config = dict(
    num_hidden_layers=13,
    hidden_size=448,
    num_attention_heads=7,
    num_key_value_heads=1,
    head_dim=64,
    intermediate_size=1216,
    vocab_size=19763,
    hidden_act='swiglu',
    norm='rmsnorm',
    norm_place='pre',
    norm_eps=1e-05,
    positions='rope',
    rope_theta=10000.0,
    rope_fraction=1.0,
    qk_norm=False,
    attn_scale=0.125,
    bias='none',
    tie_word_embeddings=False,
    parallel_block=False,
    init='trunc',
    init_std_qkv=0.0371,
    init_std_o=0.00728,
    init_std_up=0.0371,
    init_std_down=0.00442,
    optimizer='adamw',
    learning_rate=0.00164,
    beta1=0.9,
    beta2=0.99,
    weight_decay=0.15,
    lr_head=0.00723,
    warmup_steps=264,
    schedule='wsd',
    decay_fraction=0.694,
    decay_shape='pow',
    final_lr_fraction=0.1,
    batch_tokens=262144,
    max_seq_len=1024,
    doc_mask=True,
    train_tokens=829900000,
    max_steps=3166,
    dataset='wikipedia_en',
)
Each number is 200 + 40 x the weight over its row's rms, rounded and kept within 0 to 999. Layers, rows and columns count from 0. The size before them is the row's rms in percent of the matrix's.

# layer 7 attention query, 448x448, rms 0.0485, rows 19-24,82-88,146-152,210-216,274-279,338-343,402-407, columns 384-447
109,284,192,203,130,177,240,132,170,223,197,202,214,259,200,213,174,228,252,193,158,213,163,238,188,238,208,293,277,170,213,225,248,190,219,195,155,103,91,177,211,208,152,170,210,224,183,153,260,216,210,214,159,210,201,173,190,167,181,175,223,176,249,174,167
101,240,194,164,124,246,171,205,227,161,179,180,213,188,175,231,203,136,223,207,200,249,208,171,138,282,174,215,168,263,236,186,238,211,169,165,172,122,191,166,166,314,180,258,176,124,117,206,146,223,189,155,162,185,209,193,245,167,180,220,177,215,238,189,151
122,164,209,190,205,213,162,236,209,227,149,170,174,208,180,191,120,170,207,219,187,175,176,191,146,181,262,192,136,143,185,134,163,206,171,210,132,185,161,248,202,237,205,185,212,222,289,282,145,218,253,171,180,201,256,180,161,204,236,173,198,263,157,174,200
133,210,152,234,124,197,185,107,215,172,188,158,223,231,215,199,232,255,164,184,181,223,147,208,278,191,216,253,238,214,255,273,246,183,205,197,198,193,224,148,215,161,178,216,151,289,143,169,174,218,158,167,223,213,153,215,217,143,173,221,122,231,266,178,268
098,262,161,224,259,217,222,250,183,224,149,242,249,170,185,159,164,134,196,249,198,217,208,221,141,303,146,204,158,173,166,171,206,193,186,244,156,175,118,223,130,227,191,225,223,126,232,197,273,174,230,262,107,183,200,226,187,163,182,123,301,155,231,188,160
101,219,224,279,222,215,189,252,217,273,249,165,238,221,168,84,221,188,172,219,201,198,155,230,244,254,224,187,127,185,185,138,188,201,273,193,125,209,210,239,193,155,158,212,148,191,197,224,119,210,232,212,185,248,198,201,127,154,129,188,234,225,234,223,179
072,252,157,170,263,178,198,259,203,196,195,199,172,160,185,246,188,181,125,184,186,245,197,193,137,224,246,243,210,229,290,201,189,203,192,162,209,154,116,205,219,150,175,218,222,194,191,286,218,210,122,211,192,197,176,206,207,229,219,201,211,168,269,182,177
095,263,218,195,239,209,183,225,232,218,149,232,212,207,146,225,262,225,199,133,238,167,257,191,164,132,177,172,238,182,222,181,248,240,145,235,190,132,146,180,174,202,167,138,295,220,220,228,216,197,143,170,193,147,200,187,217,209,267,165,186,154,225,197,294
086,188,232,173,203,185,255,93,200,298,149,198,193,242,242,165,173,169,231,237,181,238,248,127,188,168,194,258,266,213,208,176,197,240,180,196,213,154,139,205,190,219,249,227,211,163,173,130,214,220,187,226,155,142,224,209,204,136,297,203,162,196,218,218,222
090,225,210,196,220,246,217,173,196,194,249,167,163,234,198,198,136,152,281,167,285,270,222,209,173,238,176,164,195,255,128,250,149,188,274,206,229,131,293,274,213,233,209,262,154,183,203,253,195,152,240,233,216,233,241,207,200,214,125,172,163,137,195,220,194
094,204,184,236,156,205,174,172,216,253,205,219,177,272,158,145,172,191,137,220,207,157,224,113,178,211,210,201,146,225,290,196,200,196,157,261,167,239,158,266,227,186,155,160,278,194,203,192,158,252,221,151,260,219,180,193,198,136,193,201,150,216,127,243,215
103,174,152,260,265,164,169,213,188,230,203,235,228,222,222,130,187,219,243,199,236,199,153,168,168,193,187,229,201,247,242,191,273,231,177,152,213,176,153,171,149,212,138,193,179,209,177,198,190,214,157,285,104,242,259,105,212,221,261,160,269,183,304,207,158
088,245,178,158,201,197,189,239,170,161,220,202,156,167,212,194,201,226,163,230,148,182,187,188,205,185,189,177,202,211,212,173,183,208,233,179,160,214,170,142,185,249,240,157,219,213,146,190,153,223,194,154,170,201,167,188,167,139,247,187,197,250,308,264,191
086,230,210,237,149,155,188,255,217,188,249,188,208,161,156,153,231,175,248,159,204,186,131,198,215,208,163,219,233,173,164,144,134,269,108,170,207,259,210,220,223,246,194,217,201,216,216,187,146,145,187,303,214,212,264,194,249,242,239,201,218,259,218,173,186
095,142,188,270,149,199,168,142,166,219,239,283,149,195,220,219,218,133,198,160,286,210,194,151,209,186,118,162,231,239,214,160,170,212,186,118,211,221,206,242,223,176,210,239,193,201,163,112,216,242,177,270,275,247,248,211,222,148,243,200,162,187,271,91,268
107,239,230,225,170,272,259,193,248,235,219,190,241,306,233,231,211,194,300,201,236,175,302,160,219,213,234,192,200,210,168,280,227,194,242,229,186,167,233,126,204,165,145,164,164,227,209,163,263,182,218,183,163,144,132,183,155,212,175,136,251,155,198,183,177
118,172,203,224,158,149,200,180,173,106,178,185,156,187,223,216,190,182,206,196,118,257,136,208,165,241,237,207,174,209,217,256,231,232,174,212,208,228,183,199,201,262,250,197,267,199,268,215,167,311,149,164,223,267,302,239,202,159,235,262,127,167,87,240,219
101,240,180,187,200,204,184,230,229,181,246,184,249,240,185,262,225,234,173,160,237,162,224,212,189,262,216,167,167,213,219,270,184,180,206,185,185,144,175,127,237,195,187,215,222,180,155,209,160,168,185,137,207,121,147,172,237,221,143,120,197,180,170,210,149
100,247,175,214,197,200,170,182,209,233,199,217,121,164,189,143,228,204,180,206,268,171,145,149,279,214,225,332,232,228,186,162,200,203,207,130,227,294,160,290,166,162,186,188,226,294,206,161,267,119,204,242,170,232,237,246,191,161,255,208,216,203,294,189,166
103,211,212,231,145,150,199,231,208,156,277,159,217,172,235,198,193,164,203,172,212,246,187,252,289,219,174,294,203,146,251,213,174,256,190,150,123,263,213,273,172,186,181,276,197,184,173,210,95,216,199,203,188,172,217,197,253,292,176,203,235,173,180,174,194
105,241,247,182,187,141,203,150,131,177,149,186,175,198,197,171,250,133,164,123,188,235,131,229,187,217,178,177,177,216,247,159,174,236,146,202,262,214,167,261,275,196,176,208,107,263,152,177,224,172,158,240,233,183,219,196,203,228,164,250,246,192,255,159,280
094,243,133,197,202,171,174,172,184,202,169,183,181,236,195,256,197,165,176,158,234,197,259,195,163,134,217,223,184,263,159,183,202,204,194,268,249,220,219,173,183,157,204,193,193,260,114,206,233,237,262,121,148,220,202,127,227,208,252,169,200,126,275,212,198
105,228,231,190,215,272,227,166,201,173,269,163,167,257,214,172,193,210,203,207,196,183,170,161,271,148,141,206,200,182,147,165,150,207,206,208,165,175,227,157,160,211,217,270,199,170,213,215,246,218,225,169,190,179,117,179,222,218,259,259,169,212,173,208,153
119,153,176,203,173,224,228,164,256,239,240,163,198,190,167,189,139,216,237,251,204,221,198,235,156,179,262,135,163,233,176,164,201,201,172,187,201,181,210,181,229,301,222,198,147,205,237,142,192,240,236,221,169,275,155,222,189,228,257,269,208,220,127,212,158
098,257,168,217,192,238,194,265,242,152,157,185,193,170,180,197,213,281,218,126,210,169,262,171,193,191,262,241,194,186,231,182,167,200,237,189,233,238,218,177,191,177,242,135,201,155,128,175,225,290,262,121,143,229,168,183,161,167,194,184,177,161,209,196,230
113,170,248,233,290,187,211,215,193,249,172,211,200,181,217,233,181,153,162,198,178,185,225,190,162,186,165,167,232,210,186,178,227,230,133,247,174,229,128,168,230,203,182,141,218,198,172,234,296,176,184,185,198,193,181,167,204,194,205,171,246,237,201,250,211
104,229,180,223,197,203,171,159,177,235,236,199,233,210,233,138,251,211,237,147,194,204,156,209,197,144,189,198,235,200,246,222,197,205,160,230,270,164,260,205,179,142,85,214,180,274,181,252,192,174,162,146,149,170,113,108,219,157,167,173,247,221,273,198,215
101,200,198,214,158,132,218,147,210,218,184,170,199,162,226,205,228,202,122,220,195,253,209,199,159,193,170,198,173,231,257,236,178,244,241,228,256,275,243,246,231,197,207,246,218,290,198,191,223,145,210,235,217,227,234,169,247,194,212,199,215,175,213,210,202
103,237,169,162,207,214,196,122,158,160,171,163,132,233,210,228,176,212,219,36,233,215,152,174,237,209,185,186,174,193,177,140,247,199,297,269,215,196,189,130,203,216,217,139,100,184,165,214,263,267,263,156,176,182,223,241,254,152,250,200,214,226,211,196,149
098,228,156,197,138,259,215,224,199,170,132,163,171,217,211,206,148,141,190,188,233,190,140,195,311,223,206,156,193,221,218,167,142,183,220,217,262,211,149,153,160,252,151,147,174,133,196,177,177,218,240,161,185,182,153,219,217,241,219,184,149,189,215,260,146
127,145,210,242,198,213,192,204,215,231,279,193,202,229,201,161,163,158,281,287,165,225,186,171,149,185,272,252,224,154,226,195,190,146,103,211,179,203,233,238,191,283,160,161,185,222,233,210,183,260,146,215,185,212,201,172,152,189,228,208,222,228,129,166,214
117,286,119,175,236,198,207,238,218,158,171,227,216,282,211,223,242,255,196,131,166,221,190,238,269,243,227,201,228,222,194,203,189,123,206,306,166,271,212,246,174,131,206,183,175,159,134,192,168,226,255,187,174,270,182,209,239,164,188,238,164,167,180,248,189
118,210,160,210,243,191,160,150,199,197,192,219,239,162,154,181,249,154,189,230,187,154,187,98,193,232,152,222,219,234,188,228,197,179,171,171,189,236,153,210,163,140,150,192,242,217,194,171,256,195,191,188,145,119,230,214,164,177,188,109,241,179,239,164,185
085,195,261,112,227,143,164,167,95,141,178,148,149,191,245,269,142,194,160,220,164,164,178,187,125,213,214,145,198,266,179,150,180,225,184,238,262,147,198,252,257,170,192,177,142,287,191,204,239,146,180,221,192,230,190,204,192,223,246,206,197,237,281,222,251
085,274,204,192,208,262,267,166,218,260,196,173,243,182,158,194,166,256,189,256,241,134,257,187,194,245,228,272,208,201,185,223,238,183,181,201,160,259,194,248,212,188,186,176,347,216,208,210,196,198,273,180,158,144,167,215,293,214,209,187,101,142,171,278,131
090,221,181,201,211,222,222,254,240,160,197,176,203,211,246,195,167,201,178,141,221,173,126,195,192,237,177,220,200,236,185,175,250,205,291,234,155,225,179,132,208,201,218,136,188,144,135,222,245,139,263,169,155,215,222,170,187,175,173,131,219,223,276,242,123
088,186,187,246,179,204,227,167,187,147,169,189,166,208,217,154,180,212,272,195,211,262,118,245,235,258,168,124,164,214,181,212,202,183,210,224,186,154,295,251,212,220,214,231,185,241,216,197,157,218,253,245,225,206,168,266,205,222,119,181,190,210,244,196,215
093,239,129,197,187,233,193,211,225,195,181,229,264,201,168,158,253,204,201,161,203,233,192,252,204,243,195,214,256,173,201,225,163,205,215,193,208,255,166,211,114,232,139,183,166,142,234,203,125,203,204,185,162,223,212,156,268,266,214,159,173,213,186,227,151
093,258,181,187,207,194,171,186,164,287,163,165,203,234,234,190,232,236,183,246,173,170,176,123,214,241,234,326,268,250,215,195,267,225,202,143,218,161,181,222,156,205,166,198,234,200,165,205,230,217,201,208,180,175,184,161,174,155,206,258,208,185,199,216,249
095,227,167,232,227,108,144,154,133,176,158,178,161,214,185,163,194,187,154,205,164,226,207,279,147,184,171,201,141,169,214,149,151,248,152,296,249,284,154,268,240,197,159,225,178,277,246,129,255,211,154,250,156,196,177,179,159,208,241,207,227,212,253,208,217
102,193,197,171,234,194,234,101,251,227,164,194,159,199,234,220,172,158,217,244,209,220,130,244,242,169,234,201,162,268,199,230,217,190,306,246,167,114,188,256,205,216,233,260,260,204,181,180,261,218,197,194,207,161,227,165,161,189,255,207,256,191,206,199,140
094,240,231,219,186,238,224,231,215,212,100,178,255,268,175,216,207,191,213,157,237,218,202,164,189,192,190,239,191,185,195,236,189,226,205,307,204,205,136,187,184,203,250,152,253,228,241,243,224,272,185,197,138,114,173,229,144,188,138,126,234,184,207,164,76
104,214,198,218,262,239,247,169,233,179,149,256,190,235,206,227,133,157,221,171,204,192,212,216,184,269,235,144,263,176,154,215,190,237,126,188,192,148,228,218,210,277,200,210,246,242,196,280,172,165,260,215,208,174,214,216,162,249,225,182,282,203,197,269,226
098,250,170,130,182,214,169,219,247,235,198,134,245,227,202,181,222,274,175,171,270,195,249,191,251,167,193,161,187,222,217,215,173,221,150,173,166,223,188,105,214,187,229,237,149,174,261,209,201,196,230,227,183,154,188,226,253,159,172,221,155,238,165,158,196
124,230,216,274,145,231,238,129,165,192,176,199,196,271,244,188,116,186,241,250,174,207,146,184,188,209,219,286,173,146,191,225,217,157,189,256,172,219,232,294,180,176,237,192,183,234,155,173,201,224,230,179,200,172,165,177,107,203,215,181,213,180,265,149,144
# layer 7 attention key, 64x448, rms 0.0452, rows 18-23, columns 384-447
103,208,108,274,269,155,135,195,218,279,253,236,137,185,199,232,243,178,187,169,188,236,188,204,144,213,153,175,227,195,171,176,183,163,145,200,187,145,198,209,167,196,198,187,203,211,224,222,109,161,249,175,247,189,230,142,154,213,145,264,188,121,160,176,243
102,229,180,164,227,174,120,198,108,201,224,192,158,236,231,218,179,253,154,165,149,204,265,196,173,311,180,216,163,152,146,175,215,161,238,260,221,200,162,202,246,227,228,170,155,189,157,183,199,205,255,180,207,228,140,211,177,203,279,187,155,209,224,149,229
128,168,189,191,200,159,101,236,171,153,139,138,129,168,204,168,156,252,156,126,248,231,111,250,196,225,151,226,164,231,248,208,154,170,205,207,219,199,217,231,265,251,207,234,111,219,176,204,149,168,162,211,184,163,186,193,243,211,166,249,216,161,254,193,171
110,221,228,187,188,200,247,259,183,202,203,140,270,233,186,185,123,244,207,275,161,180,180,193,231,241,248,214,206,172,178,203,251,181,208,236,171,163,199,233,184,192,242,172,203,229,220,279,205,342,203,179,196,205,183,235,211,223,228,180,227,215,162,191,207
102,255,217,205,228,150,182,168,233,166,210,199,296,248,215,246,214,126,235,196,207,155,200,186,189,216,200,169,291,269,176,200,162,193,242,146,228,202,217,144,218,250,192,264,172,214,181,229,190,123,166,232,202,184,139,212,277,181,163,138,135,164,261,221,259
124,240,223,197,265,170,160,209,192,251,254,291,211,201,199,127,188,253,222,204,146,220,173,203,163,247,264,306,211,204,189,179,233,137,202,185,244,264,188,221,176,169,225,207,161,150,173,186,281,211,150,200,162,192,225,156,195,213,174,177,295,193,221,182,167